From a checkpoint of a small transformer trained on Wikipedia.
Architecture: RMSNorm before each block, rotary positions, no biases in attention or MLP, untied embeddings, normalized queries and keys, capped logits.
Each number is 500 + 25 x the weight over its row's rms, rounded and kept within 0 to 999. Layers, rows and columns count from 0. Numbers have three digits each. The size before them is the row's rms in percent of the matrix's.

# v: layer 5 attention value, 96x96, rms 0.152, rows 84-95, columns 0-31
# o: layer 5 attention output (transposed), 96x96, rms 0.206, rows 84-95, columns 0-31
# up: layer 5 MLP up, 384x96, rms 0.226, rows 0-167, columns 0-31
# down: layer 5 MLP down (transposed), 384x96, rms 0.0399, rows 0-167, columns 0-31
v84 096:489541520482498473521529517442485523469508456538513482484484521498498502487486500471511451503530
o84 092:506477550498542513517517486499472500501498499497478430492540465556495500498534491490516492488518
v85 102:508493491502514491515538484500459533519430515534531514524518541557466532505508477515485482519512
o85 101:528509517513507505483515547477509477481484521503517475474469468504508453504452480486461497498463
v86 097:505493483496442506500517513446458500536503550497514489540515506533485518521469432512466519521500
o86 090:547486485539531509498527486512499484514473514484505509484451536510504514521486535492494527503459
v87 080:491508507537529454525514526468520481486532552488539518501484500520454483497489487524502527514483
o87 078:509463490502506479460482476476513529520478492462545477455483457463506474470479508464482484490498
v88 086:512483512511555510488483494472498511481489531524522532491468475502542508476498494507510507489477
o88 088:479508531471470483467521522535500502503495570555530499506491507517482485505518535490484487492497
v89 093:495463490519496516509472561499471514519491510510485526488477535536508514521483566482529494464519
o89 094:498478474495525528465416491531510504521506527516539527523491464552501447496487470483500492530486
v90 096:508505537482488497490528458496478508525433482523498477487479485495441508474473515546501493492546
o90 091:473441497467512505502496529534493485511512484548494482512518491488515490467489531525488521495488
v91 098:496486488470549478523494476507465510502486480524532522470469487520505510512498477486512514467478
o91 105:455532543549467491491504487498504485537502492554551531473483506493516493475498466486537542492529
v92 103:521423542474504452497482478491459514479483478536512478483474532519537505508473454495490502523495
o92 097:537495537519486515504542505475466539513508503548524485492479523531485499515513488562538489490499
v93 097:494538525483529501524463521498521527504556527461481463542507498514498478506514503517491476520480
o93 091:488494496515503532512498505590549557492494505479470479497523518506488484529502492507496489522505
v94 112:549498452534511524534502478512511521518501515503531520502499573523489475564516500508504489524509
o94 108:527519462510479486580439501470482447514504518515479502517496502500496504504484481498484506442580
v95 093:492531457473502485481466454526501523463437470512498534480502519490489527472459528487506483488490
o95 093:488495473446484503517515478539487500518490530553479565481494561495478515468479480482502478480502
up0 090:509507492526527544503562524491485512509509503528489484472489530462472481491488451538488514496492
down0 093:550498470468474563523499503494569538510474468475515448520536510520507491452512469477455488515492
up1 107:516530492536509486487498494554505486534462489487505481507470478533516494515500497502512519493568
down1 108:512444559464497508481493526492486513472505530511519514520501492504494521505472521484516504478488
up2 101:532472466516529527478485502498510490480471475477504473504498481502474500476512487504529488573515
down2 101:489475494503517489496478467526466527518521526534516525456493519559479505499516534523481526516500
up3 087:489454515471535487489483499482489476539468482481518451494503490520501501469504508466480547538466
down3 092:522526493523509479500488504492537501443522513506480506534513476470466479540486481514529484468490
up4 109:487512532501501498502580474507490518533491505454470476516514499548487477502499475484509496534481
down4 104:520502479520501515540472471502546509523495447517508507527528519478522495467490469491489465490499
up5 101:475482496518455476510462517474501500508523497466529469501470498514527486534542504545505502518533
down5 106:515511491528524509485467496505515488482513466508537487481527526512535523508512535489537445494531
up6 094:522464511520512540475517530492507454553506497517497479439504512483495497488506548522462539477490
down6 099:497508502508530512530496524550484515515443536486524473510528470512460508523515506501505435502496
up7 094:481491489470509545503482452495510490492484512542493497528516458489457499478501478456486529481519
down7 101:471500523515473491479491559522442496512545499504534485467527566505488494538509496511514554496506
up8 107:521506489534485500446503499545534491531536491498530515518528510514466580461516481506488527537484
down8 097:545465462481506542506493483558492532496512455468461487510500457483531513512489507491501472521426
up9 108:499503513507516568493471517494509549499510466506530498473475476527482498477494521474460480537510
down9 098:536509532504458430538528460519468504497478532504483521458492484514509441481458572508511488496480
up10 094:473510535519484546486487498475473481534476515466498454466469466524480556492454500488504486459522
down10 090:520483537508509484529499501485514450522487507489478448478551511512486520506497526505475521521496
up11 107:481496507540517488463542513508527518471520503483510483505502500495509492471476499527501512522477
down11 106:508523545491557477455540492550508493506495480450469503531511509483536530513487507542550535499473
up12 102:482501531510492517515530474520538491507478481455508521498480515482494457469501560515478505500482
down12 100:470483511535478492473498523461487505513521530507489485524477489488504464462468498462489507546477
up13 103:518481475513499500527437484499510501470476445485477483505515526486476494530489535503509544504511
down13 110:503505467445449523475503522491499471506510499493490564512466481510516532482501551513493495496515
up14 102:431532475479542496503478501469509528528530510465531488512505497504485483520511443495463494493536
down14 103:475496473483503442490607470508515525512495497515493551492512542492492525507536503531529519532485
up15 100:523483505532522489501505512479570472512509531530521518495517553510520474474495484533510515520512
down15 093:494506531543531432515516495489511509502496521492481466480519493438477507486541524516450465495499
up16 101:547506501476522536482504518529492495480471557485474505521530492525508524499518483476542498539456
down16 109:508518462482517520489480501489516507543490504486517500495479521510488522465476530517453523453526
up17 111:499502481516524528500514514469485526483555489430495484516501463488476528565469472554510528499502
down17 107:502484485501525518508505524491506508520491504518532528481517538497498519484499488457541519543468
up18 099:502529509463544497580488510517507480481498497487484506489491500529497528549472477476483509484488
down18 100:489492438518488530479450516532476507519497523525505520545527475485485478500502556541534485534488
up19 102:479492510517464452501507522557517530486470503495464498495499507488470449546489477503510500535480
down19 108:504532464478504493487473480490485466506480495492528478459490512484545554502500493459546506480503
up20 100:475510500479528463464487506489507497498536496493497497443476497500520511521485478516508480518498
down20 105:523502534528511524541504446502485504511540522502524491531548508494508478503507496477500511480486
up21 101:528460493506510545510515495513523541494484477505486504498471469475483480453499524490486518503526
down21 099:510498452499492522500523511462535533460519491494524518464521521496442503460544474480514494497469
up22 114:516534482509478520544459519485525483503481437475502528493463501513507503502469536525517539496497
down22 107:451523529478517510503458496499458510498535542518492508479484512458525478472504501476459527519459
up23 110:473491509497502450477461468475517497525538446450510501503504512492519486520497524512511492531524
down23 109:528471508470499510481478494509499507462446498504488481510498480515460519473469449533479503492481
up24 095:499500495463514490499455473526463487540495519486512512502514532514527556479495506513484554534502
down24 094:463487472495506504523522529522519496431480492537505470540463480482478465520479505493478473503478
up25 105:492506475438539505486509502464521498488488504467486528509498472500506504479518520489509483497521
down25 101:486525469482511467518519515530500530508530498523513508511477511514526487536506523536456515520464
up26 099:495513517522494517588474483470519536507502507490499466484520444533505517502478467536528510502496
down26 102:524467508488463487473503486503513459517487468535480529451478478493481458474525498507500486503477
up27 096:553498492497516548480520507488456482541518491488520510501529533488512467530508489490516478512519
down27 098:531456497511461490504468487471522481475520526499488458503478508460475521462450506512504476512516
up28 092:476523508523563468504470480489520566493470485497478496491569525529503508507498523498527456499543
down28 093:523475512493505512494498526489493472506524500486441498484500475501485500480509489509475520500478
up29 107:482483485497507535493503486545482483542481445483491519513509498551530451532480498486469546509511
down29 104:525494500528490494508474523471503422486543513485516499470472498494469458537490501460508488535482
up30 104:484537489467536553518483511484486457547497508485519452489529463505490523518487478464547485515470
down30 099:470511509531508534482535517502510474453506500520495538542447553500438454488545513492481493517497
up31 102:474474488484491485544480516506477506564461498462558498519490510476477477501493522527484464483478
down31 105:522520463510500579535517521511507502488524488521472432469499492521466480476514471524486560493490
up32 099:462494472489496454467464507468476515513561475500482454507509499492534497498451491470496496475546
down32 099:508536517529493524525496460492445543506471529494527534524510488508506511481533519512495473508517
up33 097:536475495526476512488508478509488527512491463526502506484482466499510521534468497509457519489509
down33 101:470462521453535532527523525495492514498486466496532519525491516506527539480501527485486465527477
up34 098:504511472497524511544486543458475519530502474490475519491530485499444517532509545469496486512506
down34 097:480497505488526454515510485521473516505522469491528509501498495503473468457472518504456521521480
up35 104:481489494508527484504553525501473516502522522516484482488485482487511505500476465444469458464483
down35 098:466527476488491504518509471490498482465513480514565532477460491523523483561529507477509474500502
up36 104:536500546470494493499473471483512518531497507542501554511475494550489523550460496513487550509469
down36 106:504480517504516504508497494476508491474487437513494457495508497501420489484460481440509497471481
up37 109:527499524494521488490520484535538500472497477479505475496529524514503499476501522517514552478498
down37 103:484504520548470529493533507518495531492476500474521500465443475485538527506506521563493516539516
up38 109:485499491461472525485458489489467515487458496478498510525522540528460493504513519546494500479483
down38 101:499466489508488452505491496538536492487472490524475538477469496488520483478522524523519511490503
up39 104:474507543482509495526520512454478463525479495503550521498487488522517495510460521490497505474506
down39 098:475523537503487510510494510496478547494492545483491458549532509467478508516438497458493553507497
up40 106:526501487503545516492500472468508515540496527463492486507472484502472474512484497479510489512498
down40 108:515521469506539504492498512498484521471466528525482492464481474482520503479460491470447481487522
up41 098:491481491506499470530509521513518502508513508513479540502491519524492485458493543561476544540528
down41 108:481459477512488527495475480476471483523525492475521472518517465504476534473529461492507509521539
up42 091:532466479495497504541495549525462486489539487539469529496502505500482476497476462481496475485502
down42 096:481501526518501524539483514477474497512466507516545472489489477526480489524527551487454476511516
up43 093:495500505481497521469490526512538500474474483500455496539519514523532516440482493505472500558481
down43 093:496518493516503452499503484506511553533483524526513480430520520482509476536502484499506471458502
up44 099:475514451507542525504494494501496486494519459501458499507463515501507499509541487538510576482546
down44 100:508508546491489520493530555462513526534515471486523494495529463528493455497489524518511509529507
up45 106:472508475494460519493495527500496494479564512526498497479439488479479484511516481520485556490515
down45 108:471501506505492504469519532519511516494476514488467487465443484469501506507523447512478513476503
up46 099:480481461514486479496509470501498519481556435477531514512487499514529512522489519476491521525475
down46 100:489494516550517466505531501485478528494489507487480507535497494501518501525506492521458470520519
up47 106:488514540518517486492441461507497496477528517540523484496493506525490484532484471495494541528523
down47 100:463486539556518529497495502492472462525497483476486546541525577473489478488506507517517493522513
up48 099:512492503434482502479457528481545537520469467485497476449508484539471514505484552512538541488449
down48 098:517496498506517501502521507489486460492521486465504473495539551516494516492499491525482427493481
up49 099:492521462458502465462444498497503508483494514511512538492509484462531495504484500492516474501509
down49 097:459527499502517503501541463500503541480488492503483506468431545527464544522471504503511520483513
up50 097:501460510514485568464492485537430491482483486496500531472495505502463511498483519461457506481502
down50 098:509500549500510492463501459469515534483499490471490487532497487520480482509440481509490516493504
up51 108:487479491505495513491494535465541503513508533491568525503512560522470478513526480511506490504478
down51 100:508532496511495507481480564491472457477514508543484515471540528480498546530552535481461497495472
up52 109:479503458498506535495432449482523517477451436513489500485511492499490499501496461458506497480497
down52 105:471486494486490463491515532551509519503496535492494509542521467521479447564503496494507493521471
up53 103:514518463461503543559495535485541500491504512509480497480482499553547512499531497524501503462517
down53 098:499515481479518503504478487483512535484484495493520556496492512491551493500451509451494479473472
up54 100:450499486546501498437482530515521528457493497440546523495516560494533545492517520491505491507513
down54 098:536495496517526508500550439493509479515516498491472538457511493473544471540469497486489513515467
up55 106:502505508503511486480440464509532468492495497491499493507502495492503522492515490475536500527509
down55 106:537459505542514506487493490503491474531463539472480492513526511498465512465520498449516528467494
up56 103:480472505473523501514485500533480521538461544539523537510494506492510468468507483503452490466483
down56 105:469497517469497463496506487476507502508546490481518471471513495485467504522514519509490509504454
up57 097:490464486494523499496501489525511525511532513480534517528498502502525522533441500489531537521526
down57 097:504482516447479509442481504501506488480507503506541541510471504505478507483534457501488482468494
up58 100:475496502496560519490488500545487439505547529504470501534513507532525458525486507488496504506516
down58 099:516529465520493487526546504505499578526515538452521486468510466521507525506527482484515521505501
up59 108:503507480517547545485534515486521466496461461473503537521482485544476502512567508499504508530480
down59 111:529518515475506482519501495508445478526527581534533475479505545509519501518519523496501475511477
up60 088:520516549541544505497497535485533500517506475488484469507463482511492466524523516508484508493484
down60 094:516463465475480529520484511508498481496521511475534478512462475517515477468474447534488469515474
up61 103:480500564507526511461512478500534498490500544518488478492501535497497483486474493487504464519536
down61 098:536547504486472478491526506503482500482457462523481501480453523496471550492467483504536516523519
up62 089:532497479519495501499507528493516534537479534518546468517446495525511515517499480548483500490510
down62 086:476521504514504513493498520506494463509502486519451521475530509490518606482519496469487501466517
up63 091:496484479492502524494497458492527496514529525505527513448499520503540500467516506537517497475540
down63 091:506520502509540485481463458502431449510497546464549502478497555496536503529445487463545441484493
up64 101:497488459528505476511521505502540519500541484496526504485525517539505493513520509485500486497459
down64 111:430531556488510523505511505501519486497484477526510468465512470509455526488483517445484513515497
up65 087:493493517518509468497555527510550531504469505533490526467488530486517472495577535504502493528463
down65 090:477511524473537509478452528523484449530515499472534463513472494532500540523489490498500519487542
up66 106:461501469485516518496460507484476482481497536523477526526509492496485496501544534512529504521461
down66 107:532455520501478527546513531499543528554489506522502513495517501498500495553491482525511477494505
up67 102:477461460465524449489502524492512487522519492503507448484508507514497514484526470481495508502523
down67 097:500570531522538519544497489528486510503478513483475505500499477447513463491485486497489505516456
up68 102:508498516525537513508464488544506504484476483450465522510520465487473499485512540540502514515504
down68 098:521523540520493492451520442506456503471490455524537552505488499507512518475515510485519507492531
up69 095:468480540490521509497514535470551534508500540514513523477516530533487502477559464479491464523479
down69 096:464488527483488502466533458522520493487499483517531481508474564511476507516451526483491491482521
up70 093:516513564512463495498503491456507512508496490498540490450482499478531490507462509501515483531496
down70 096:507518446525473493505522508548504516516537507497489480505491503479523509482537479462460519491501
up71 091:494531492449485520485498475480471486523541505489496478503513487502516449482542463524522520501534
down71 090:528505524532538449512511512507488527475475497560486540507503532494478500528484478474505448503451
up72 098:490465484478515463504467489537515479496506500520470500484505529488488484505500454524563473480501
down72 089:515559460519481483499538511501461477531505443544508537474502471509533509502489482524466478483515
up73 113:467509511510485496475462539518451511541545492523533501530516514483462477479559482483503508513502
down73 101:519483444537527474551458488478510491461518511527441522503506474508505483485488512484511475511483
up74 104:453472561517501487473518489462467482500509484449530475504469508523502458498483508499478542501488
down74 101:489489483556537508483491539540503513539493524473487534514542521469513454504535471530509529524511
up75 100:420459505501505502531496510460460533484516509430500524517529505530500485513519507507501490535492
down75 098:487511430508527503500447461481515509502508490493515474480509513431466449487515515536502506479525
up76 109:505454468492528464552498528491535480493477535508486519535464471509515484497493507548491511535527
down76 112:476501532521481503511475487529463494501494530474540473508520515515494563518440478465503457476529
up77 102:471493481473516492499524534503511505508499505504494484508462487504511533525537539493492500510510
down77 095:512507496566516553512497517502474469471539502475523491439506523488487553505491524550502493486531
up78 111:514495485525498515490508509501494514539471522542500523520478494524489475495529529518519505522545
down78 109:459510499511506548486519508486449486496500519490540482552480454476462460507507502514535491559511
up79 096:518520535502536538481452475529549478523489542530507500482511493495538504519516484490527494462451
down79 089:491531424509459516531515537484477521523482505498487494502492539482454501505506466519464489460522
up80 089:526462516510493499509488565482523517531496518492537464484483455509501520515505509492504498536475
down80 094:488480491521496464546558465526475517501497516506454508504481509497484504503475526493499518486498
up81 098:486479464485476496509470524555460485488508435463458506526537491527492506497495509474515521555534
down81 097:490471530506548473518480551486476484498535512552485482546477522520533485545490467539521502478501
up82 088:550474523541484470476492505492505487498509512478555493487508528535469537491440540511509517507502
down82 094:462515513523513543492461493499503514511492498526517481478529472522518546509514495517497530473478
up83 096:539546496500534488480506504502547519506455533482534457523485529510513487517476525504524489475542
down83 097:524470513483427562525472478490489504472522513505467528465495503494492506489505494539465494499484
up84 110:496486481533515491496441491501489532497496470489472493545496522544546503512475490474537483488528
down84 116:494511495518508472474515504489540503537475488478495482491537471548501502508503469474519467447547
up85 096:518465545540466485515502509510490531530492503520495536524529534504523520485504513478518513503514
down85 095:489535495539506493487477467482518489468507445464513478509474462526482535491467489531528500508460
up86 090:478508539513539510462487521527533461443503526540493509489486518545495526519471507443519521509505
down86 092:502535446486485511540508502481497480518472525476526466493527495485458499530454493527465466509535
up87 101:522496540480505517511448519483531468519501480474499468488509498542520478552474473526481491475536
down87 101:496507494542499452484540476495514544494510482491522490500498543482483471523429528507518480548476
up88 086:515494482498462499495504497493475530493475482499485491506507474550506491522475483420480518477500
down88 090:523468529498509491475471480499547467514472450492427491510466479515499504520466491557519497519502
up89 095:493489514487507479487470511546495526508488450466534497479496492477468493492550535502481495458486
down89 099:548501501508514476521537508482512498476531526534469482497512521499565556502459484491509510523534
up90 092:525482519535548522490473522509483463458498472508480515488519500496541502506528495482534496526529
down90 092:506506480478491503516553504523502526513549518478486473519520511478479554481513511486496469510480
up91 104:506497474503488517517481486484482502522483466491494529534501544515540527515521440539516548517496
down91 096:509468487509495520478504520478507496486526516466489492510483481500495496440478546494492453460553
up92 100:493482453481488527486493502486510502510487527523486496472510508526478466506509487487495482488527
down92 096:505469532482449545508526450540531481523499523480507515515518500473511533482516515521532519518494
up93 108:483479513523477477513499521541510502545513540467513531490465543490476522475511487521496462506491
down93 102:547476490488497525467536501518476543500519517501504515468490455510467467485484475538483497526504
up94 091:528471513510498466526475526520512468521475503526526488501532500494524509508515519486511506516493
down94 091:498489510505475517505517473540497528500447462484476507557519526482512569517483486515484470479490
up95 105:503521559506515529519443471494485533508521493484503479515476502513511528506499480507534551550490
down95 099:496531531545511518472464489481523510521499522508478515521500467453471458498491435490484485497504
up96 093:510497487506485468518497527499547468472496477530505515534459470462516484494525476438478498528545
down96 101:525465488500522515530495510528501503458507513480503502486502486519510517496482532485504517519497
up97 104:472490488474469492502533461488494526512482524495521473527543556479539533460427478479478513482516
down97 103:535522485498512497505484497509507442486522518518501489486527476513502535516505508538483442526504
up98 097:486462520509475452519524499486511515534512458478530490505440484525507487522461419481498475498540
down98 104:448523479475495516500530459534531480495488492506510519485491503537485470506502528491546523537460
up99 103:539502543528516467495489471462476542489543479474481477486457486497508478509502491506487508560562
down99 103:500510509496509495473500550497473548474516490521496506470490518503452490538500503471484521496501
up100 104:474482494524462491542480519504492539532525500508514523526523497506512492483478553511500500484476
down100 101:488480537507527487494473486541462484491507499481515478516478476490488485529471497542509473486550
up101 106:500503478497468508521556510488506519516487521492526483498480453527527521512466514460463482503471
down101 101:519516482491485501469524485488522551516469521495521520501449543480524452508502518508503502534487
up102 104:487448487528475489534493475498484481520520481497500508502495510456500511481492523523503515501460
down102 094:514501499535486525502475523488524518488493494489481519461495482496449458526504481507483502482512
up103 100:509497504455507489493464489515499483491472454503508466494530482476524468494554490445484509506526
down103 098:509487500486515490499466495461455478513504589515497473536476504483481502528481489521499487492473
up104 103:514539527472527497536511499472479499517551509492492540545491471495500510479497526478505470532556
down104 102:492522475513521488485480513553511472497525550529507460481533507512458485514459503524536505490441
up105 093:442511504514517474491484486539511531539501466504436516487485538476560494486490545486506507515514
down105 095:531496538484521472505534452503512496478483484506481490492501536542503512495505510520491502484484
up106 094:506514505530514497501589486516514495486521477494472476486495503525541488538500497496567519508514
down106 097:475495469499477522467477493508452524476488508515480549517509550526479508523529472497468483524525
up107 099:511502485517556550498527529495442463541506513492484480490495485519491493525504499490490496492551
down107 094:512532496479497523515493498462501526503522500486446509512516485484455499495486499497490480522493
up108 102:509471499506484531535505497479505492463514469476510499512504502487479464497461544533487504469502
down108 111:512473513522563486487508499551478524508480483501501504505500451506502494502512547513448488453495
up109 097:500528532501489526437447503546489507509521535503501485488523496527501468491471484515426525504492
down109 099:527470541526538501540533467492488509535452466477502525475520508505490522497513497494481468489516
up110 095:481506507537525486527517526496496507465523511510485499476548503538516478517532482543523459519516
down110 099:489528483516478486505467490517494482550463504489506511497500425506505499497500524475483476444506
up111 102:542516529500479506466518518506503492514510518472523540533508509494536467489492487535487535522454
down111 094:521518448513537491462451484457482504495458549515478517485524480502499500474521507527492510458572
up112 093:530465535491534536468521518503569478473499476424509507485510491468499523486459521493488500488505
down112 098:511503521535479473472471471501484496460482517547496485536527488497530507483484457505525516515468
up113 109:537482487519533523516500505466518481516517493522479509518477513543547476490459478498499512478496
down113 110:510485498481475501525500497499503515529516505523518497486521510513504479480473515514463479533471
up114 105:453488483512521444514507530502493510521478508518499515499527484493492467535518499495540502542496
down114 105:547504536504498530453517529493485504513475519499464523485482513500508516469506496492478497507475
up115 098:487504496497485539511537497470460451532528466519416482524495532476529511515490520514510524525486
down115 097:491496519530521517517477509486474504539492484494500453504504556517466493455500513515484505514483
up116 096:461494472497513528491531457524468532506467452524499512503505526472511504487504457515517523533506
down116 093:520441477466541502498451501455537497482493508445495487494546477530475497461499483463520484492478
up117 096:500460492482499510492490547506479453498505473495506496476511530487467502467449495522499487511536
down117 105:478524514486458509471503538481494484477518515495480514520500458507494518463493511516457514470425
up118 091:505501501507462530485473521496421495471500463478489488512524521482492500538543508502524547502490
down118 096:494502515477512506481499496484528480509522520486481502509466536516473544473461502470470488508491
up119 101:565488492517492489538550502536491491501511487498553540452472537498487507497495491494516509481509
down119 094:528531466496489461508509497524490493484525499518512513480500517471512555489517515501593484477520
up120 112:497496468519532468512476476484477477500501428496478490484492535469506511542504539502521533477529
down120 109:501512499483504539450497491502496531500499517493567501504527517486522497506531485501534518520482
up121 090:530498519517542466472506514451507505511482455439537489534483502504485479511534496480522521497453
down121 091:499542461520453546539516508484487498512506533532492477435503481531491482473494487507464466479559
up122 115:520461502474479512507491478505492511468488464443490511531495520471514513500554522461548462509517
down122 112:490485496535484472528502549497494521508504497491471508505507459517480473509527456508490562524503
up123 100:507473488488483492453492494484510532500495507467518503499498521481469510507512523535531503469482
down123 103:471490515497534490536501483483511524556503548546518490527532500521475522564481490487498502481471
up124 092:491516468492522456502520536547507485471523501509541543491481548511493503498514503478512513474476
down124 094:519491507476488495504506443504491521489468498496496499483507482494501508495510510535518535528546
up125 109:458478511488448495533481533492477494547469510483512517485514443493519493527497530473505519508479
down125 102:499489491520503499547519477483551492492499487525478532512480523459516490517457540491487518461504
up126 102:502504499519453476453512534520484504512537501515529528453535508502454478459467508518509503466474
down126 108:469482473479483488495481441527480492586459507527511546513515535496501504515494512503476494495502
up127 106:523482522520508515465514481501534497532518488471499487469505513503544504483445500533514505483485
down127 103:512495468522447484509501497508478519480487477492521546537451498508514524490475534526455510499537
up128 101:488536495486499494506506527466452485491463499458488486529521498553523509489452538513495507497467
down128 094:477492489516482452524504502504552551514473501502512534521501480507486485485521488507520486470504
up129 092:480528467466495526519481481493501516475531483520525511498530548491460486496514470554520529444511
down129 095:527471472528482480504506501475533501488496529492482486481482478485509528471482478474464498498500
up130 095:469489527481479496486508479506536532501511540492495499481525487507483482464534462511493480539548
down130 097:541510503485477479531508531498517491476474453495500476500452505512521494508486498520505494478501
up131 095:517525524496474536488465536507505467552525490518508475465473493486478483573478511526528467510496
down131 099:476450498503522481494496530502500496515481563496522488504529476511483474501514458475491503499487
up132 094:517497515546513517517505518484503487453490509504488466519473471510502510448502519465545520516524
down132 097:487527478498484526460515450465534496505519485490487477458518522498502541528495447500499479537513
up133 092:551504516515514462522467501502491510517504498525487509485517505525504475545488479470469496499465
down133 097:513542534467525539488513488509496521484504537505492488507529511486506508489529506537518494455469
up134 090:534490485437513479440511508515482506445509463515493536521489481491526484468498488498499498512530
down134 094:442477472520526473541502491541482550495478479453539503492495473484493498488481481472477475500489
up135 086:514491504517492504511498450488524492498531531520497503517472521518480529530488447535504519479506
down135 094:522476490505495469497518512507483507517517441511547494505478493466493489514468513486504509489467
up136 103:504532514512516507476518497538509531458426533499506534511484483511489476500459476469461552512518
down136 100:532450483522489524493497492487527478496532485502490546534497523477485511437519485543449488502511
up137 103:477499510475504474513523475508510523473497533537512476492495506475490469534444489493553474477488
down137 098:521521516536503520487483486508508476482514506516533550526446501516467509451509513534548497499523
up138 098:519499542491528513491518476489542526476471510464488471491505483489492492475518469441493502546518
down138 101:503518522578491512474509504506515537486501486500478480503466497499493478525515472505502510463508
up139 102:484516519485475486540515488520524525541524531490525546500478502542489471461484505503513541476514
down139 095:524493488511523509503486472485502524529469508523504455502434477502466446504455529508483519522525
up140 092:517538492516502519546509466517489461542524526533523492462464483560503498491516527461521478538546
down140 095:513566523488553505445521545471457476531529471502456472540514488460486511522482506518513491482478
up141 102:527543501474477484457585460519490521517527564486510509513515522486497492513526506487491503511529
down141 095:491489450515483493523454526473521475473490450540472490488431509503472512528511490502488477507507
up142 110:508511446482488529518480485443459502500494480460480486525499509496536494547443464500483508503506
down142 110:540489443478491511504500495550498491477481475489499492521478497515545522521531510490480497465521
up143 104:487514475510524501508499477511514470483522503466508496498520530520479488509546483501496492481524
down143 094:498476487460483533480528475505537499520495535510527509481544480458522509488478492540445505536503
up144 091:460497494515482488490507476509521523469501477486464475495495491479519514489524447505481495487556
down144 099:497476511505506500491498487500472489529532484510524513487514483483509483571484487523497506483467
up145 099:494495523509529484515528548554504516452493478478484511487440449439527461483503489523462528517452
down145 102:509489521476490498474514492494526484523469528520507464456553551508499527510524524468522492490522
up146 102:489542452437484509529488489539484486474507527503472502495504525525513498515529472460492482512475
down146 096:477473502552521484432521489489514522491531540507508483483510500485474508524454483529513504538531
up147 099:489522474526522480453545489493513518454490498493507499479475493476521550489492486495503499516504
down147 107:481506490474476504499522517503501447509543505504482514563441492529522467517503518556485522557511
up148 102:481507493501448501497558519536505516539467540481489507507443530530523498493531500459485502480498
down148 097:511560499491513477485520498499507551481486474533485507456508505490526463517518462527448510502499
up149 066:530486473509585539492520501487485543480471486515502504496509483535477515538550510476504527502499
down149 087:451509507482456476495499498516529469533547484471507497477487537498522492457457516502506517506532
up150 099:485488476484478451504500490493488552520501503484480492547552544468579489545509486524504536500479
down150 099:503484522479491500477497493475474500497469523528495528449428469477430494471503505485505485509542
up151 099:531561478465535474469499547498478552528482490500536476458500489504493523472491504514512491492507
down151 089:496462501499491537503486468484478497481496471479475508478487507451487501493475514504476484523470
up152 097:561509502517487493466505497512558504505528466495489500493477538502515471561512488517520487548469
down152 091:477528538508488509529491524468507483512483505560516528462521523519508498522507490491509460510501
up153 101:490517529482444475532485481530472520486508509512467524463489517498477488494505490477520511522511
down153 097:543508488486491522530496492526520484466463456490514448491523478524475465453503494501486479506404
up154 093:487503494543531534490480523480478498488482511509526494459464517470483499433527484439520519515498
down154 097:494497495487469512532492455477514534490514481480469494536514474506520502494544508513480520512514
up155 104:451521499493534538469467476488491510482450499509555476474469497494490469514507519518512482529513
down155 104:478497510514477442525500467485509500515469520511467505518516494529530508453484504507494479504501
up156 107:541450518485523528496481523506535497443479476483513516511478517487511478476522450526542538526549
down156 103:465473507488529518517496473490519442501500540483501505522467483446509459486505496492526507476489
up157 103:550470502514510477498505489521487505488461455477471456497513495512482494523501476528484485488536
down157 104:489489502510493547521517478550496474507531521526481521467499513502494471508451528500518528528468
up158 104:508494485474507522525483487522497476490454470474533515522534494540502493540555495497498488454498
down158 097:504523531506472484532485547510465565446510527515461487479464529465488511507494512554533505510446
up159 092:487492481496497508534498544468475478475479492468475443511485479514496487538484449484515471481500
down159 095:483496482513485466458496506508482506546519476483541534488473488496499482499490508516483504538482
up160 107:520459505511450523505517566537489470459534499502478497508522473523528505507521516494518481457514
down160 103:515503517509499543526491468497480514485496482481510504502438487459515478512501471490464503561503
up161 097:492495478505509512531506534497495470524547542557501489506504531535578466492464525449505500543499
down161 095:478452508478507497497501471518462447448465441436513465494481476513471544523553480534546525479496
up162 105:487474521440448450502516519483548499492506539492474493496488539499506439465517498468497514457586
down162 090:501517434507554562499456520487488517567523467500507507514464504498501536523482507517539533517454
up163 113:500492502491526502521462516513516499515512503516453487533476461485459470527519545492506491506536
down163 105:510494489513530495469406459513486503478475434495483529493498463524497455495477527521489498476506
up164 096:500519518498494499455512500495510535499532509465482518532465505480430489493517504496515509487531
down164 100:488496466454485511499473493552541499524477513480492554495528480504504501497546499516508514508494
up165 107:466451504526488510478453492504473504507503447473518521520470473495527478505545535477479515504503
down165 108:528500472465473531504521529513499510501489479520517479451495477447523460516510438526495507481497
up166 107:511499487471480517522475507477499506520488510446516506484492532467521529501482534526454493494492
down166 103:461511497529519469498516540498488508500490512517492509518517498538477549495502500468467482512526
up167 087:514509502557526494494478510476522524541474474445518499521526493511502481545481484493545458515508
down167 091:482490539497502523499512509534468486468502517546473500492509533501461527512549450551475491474499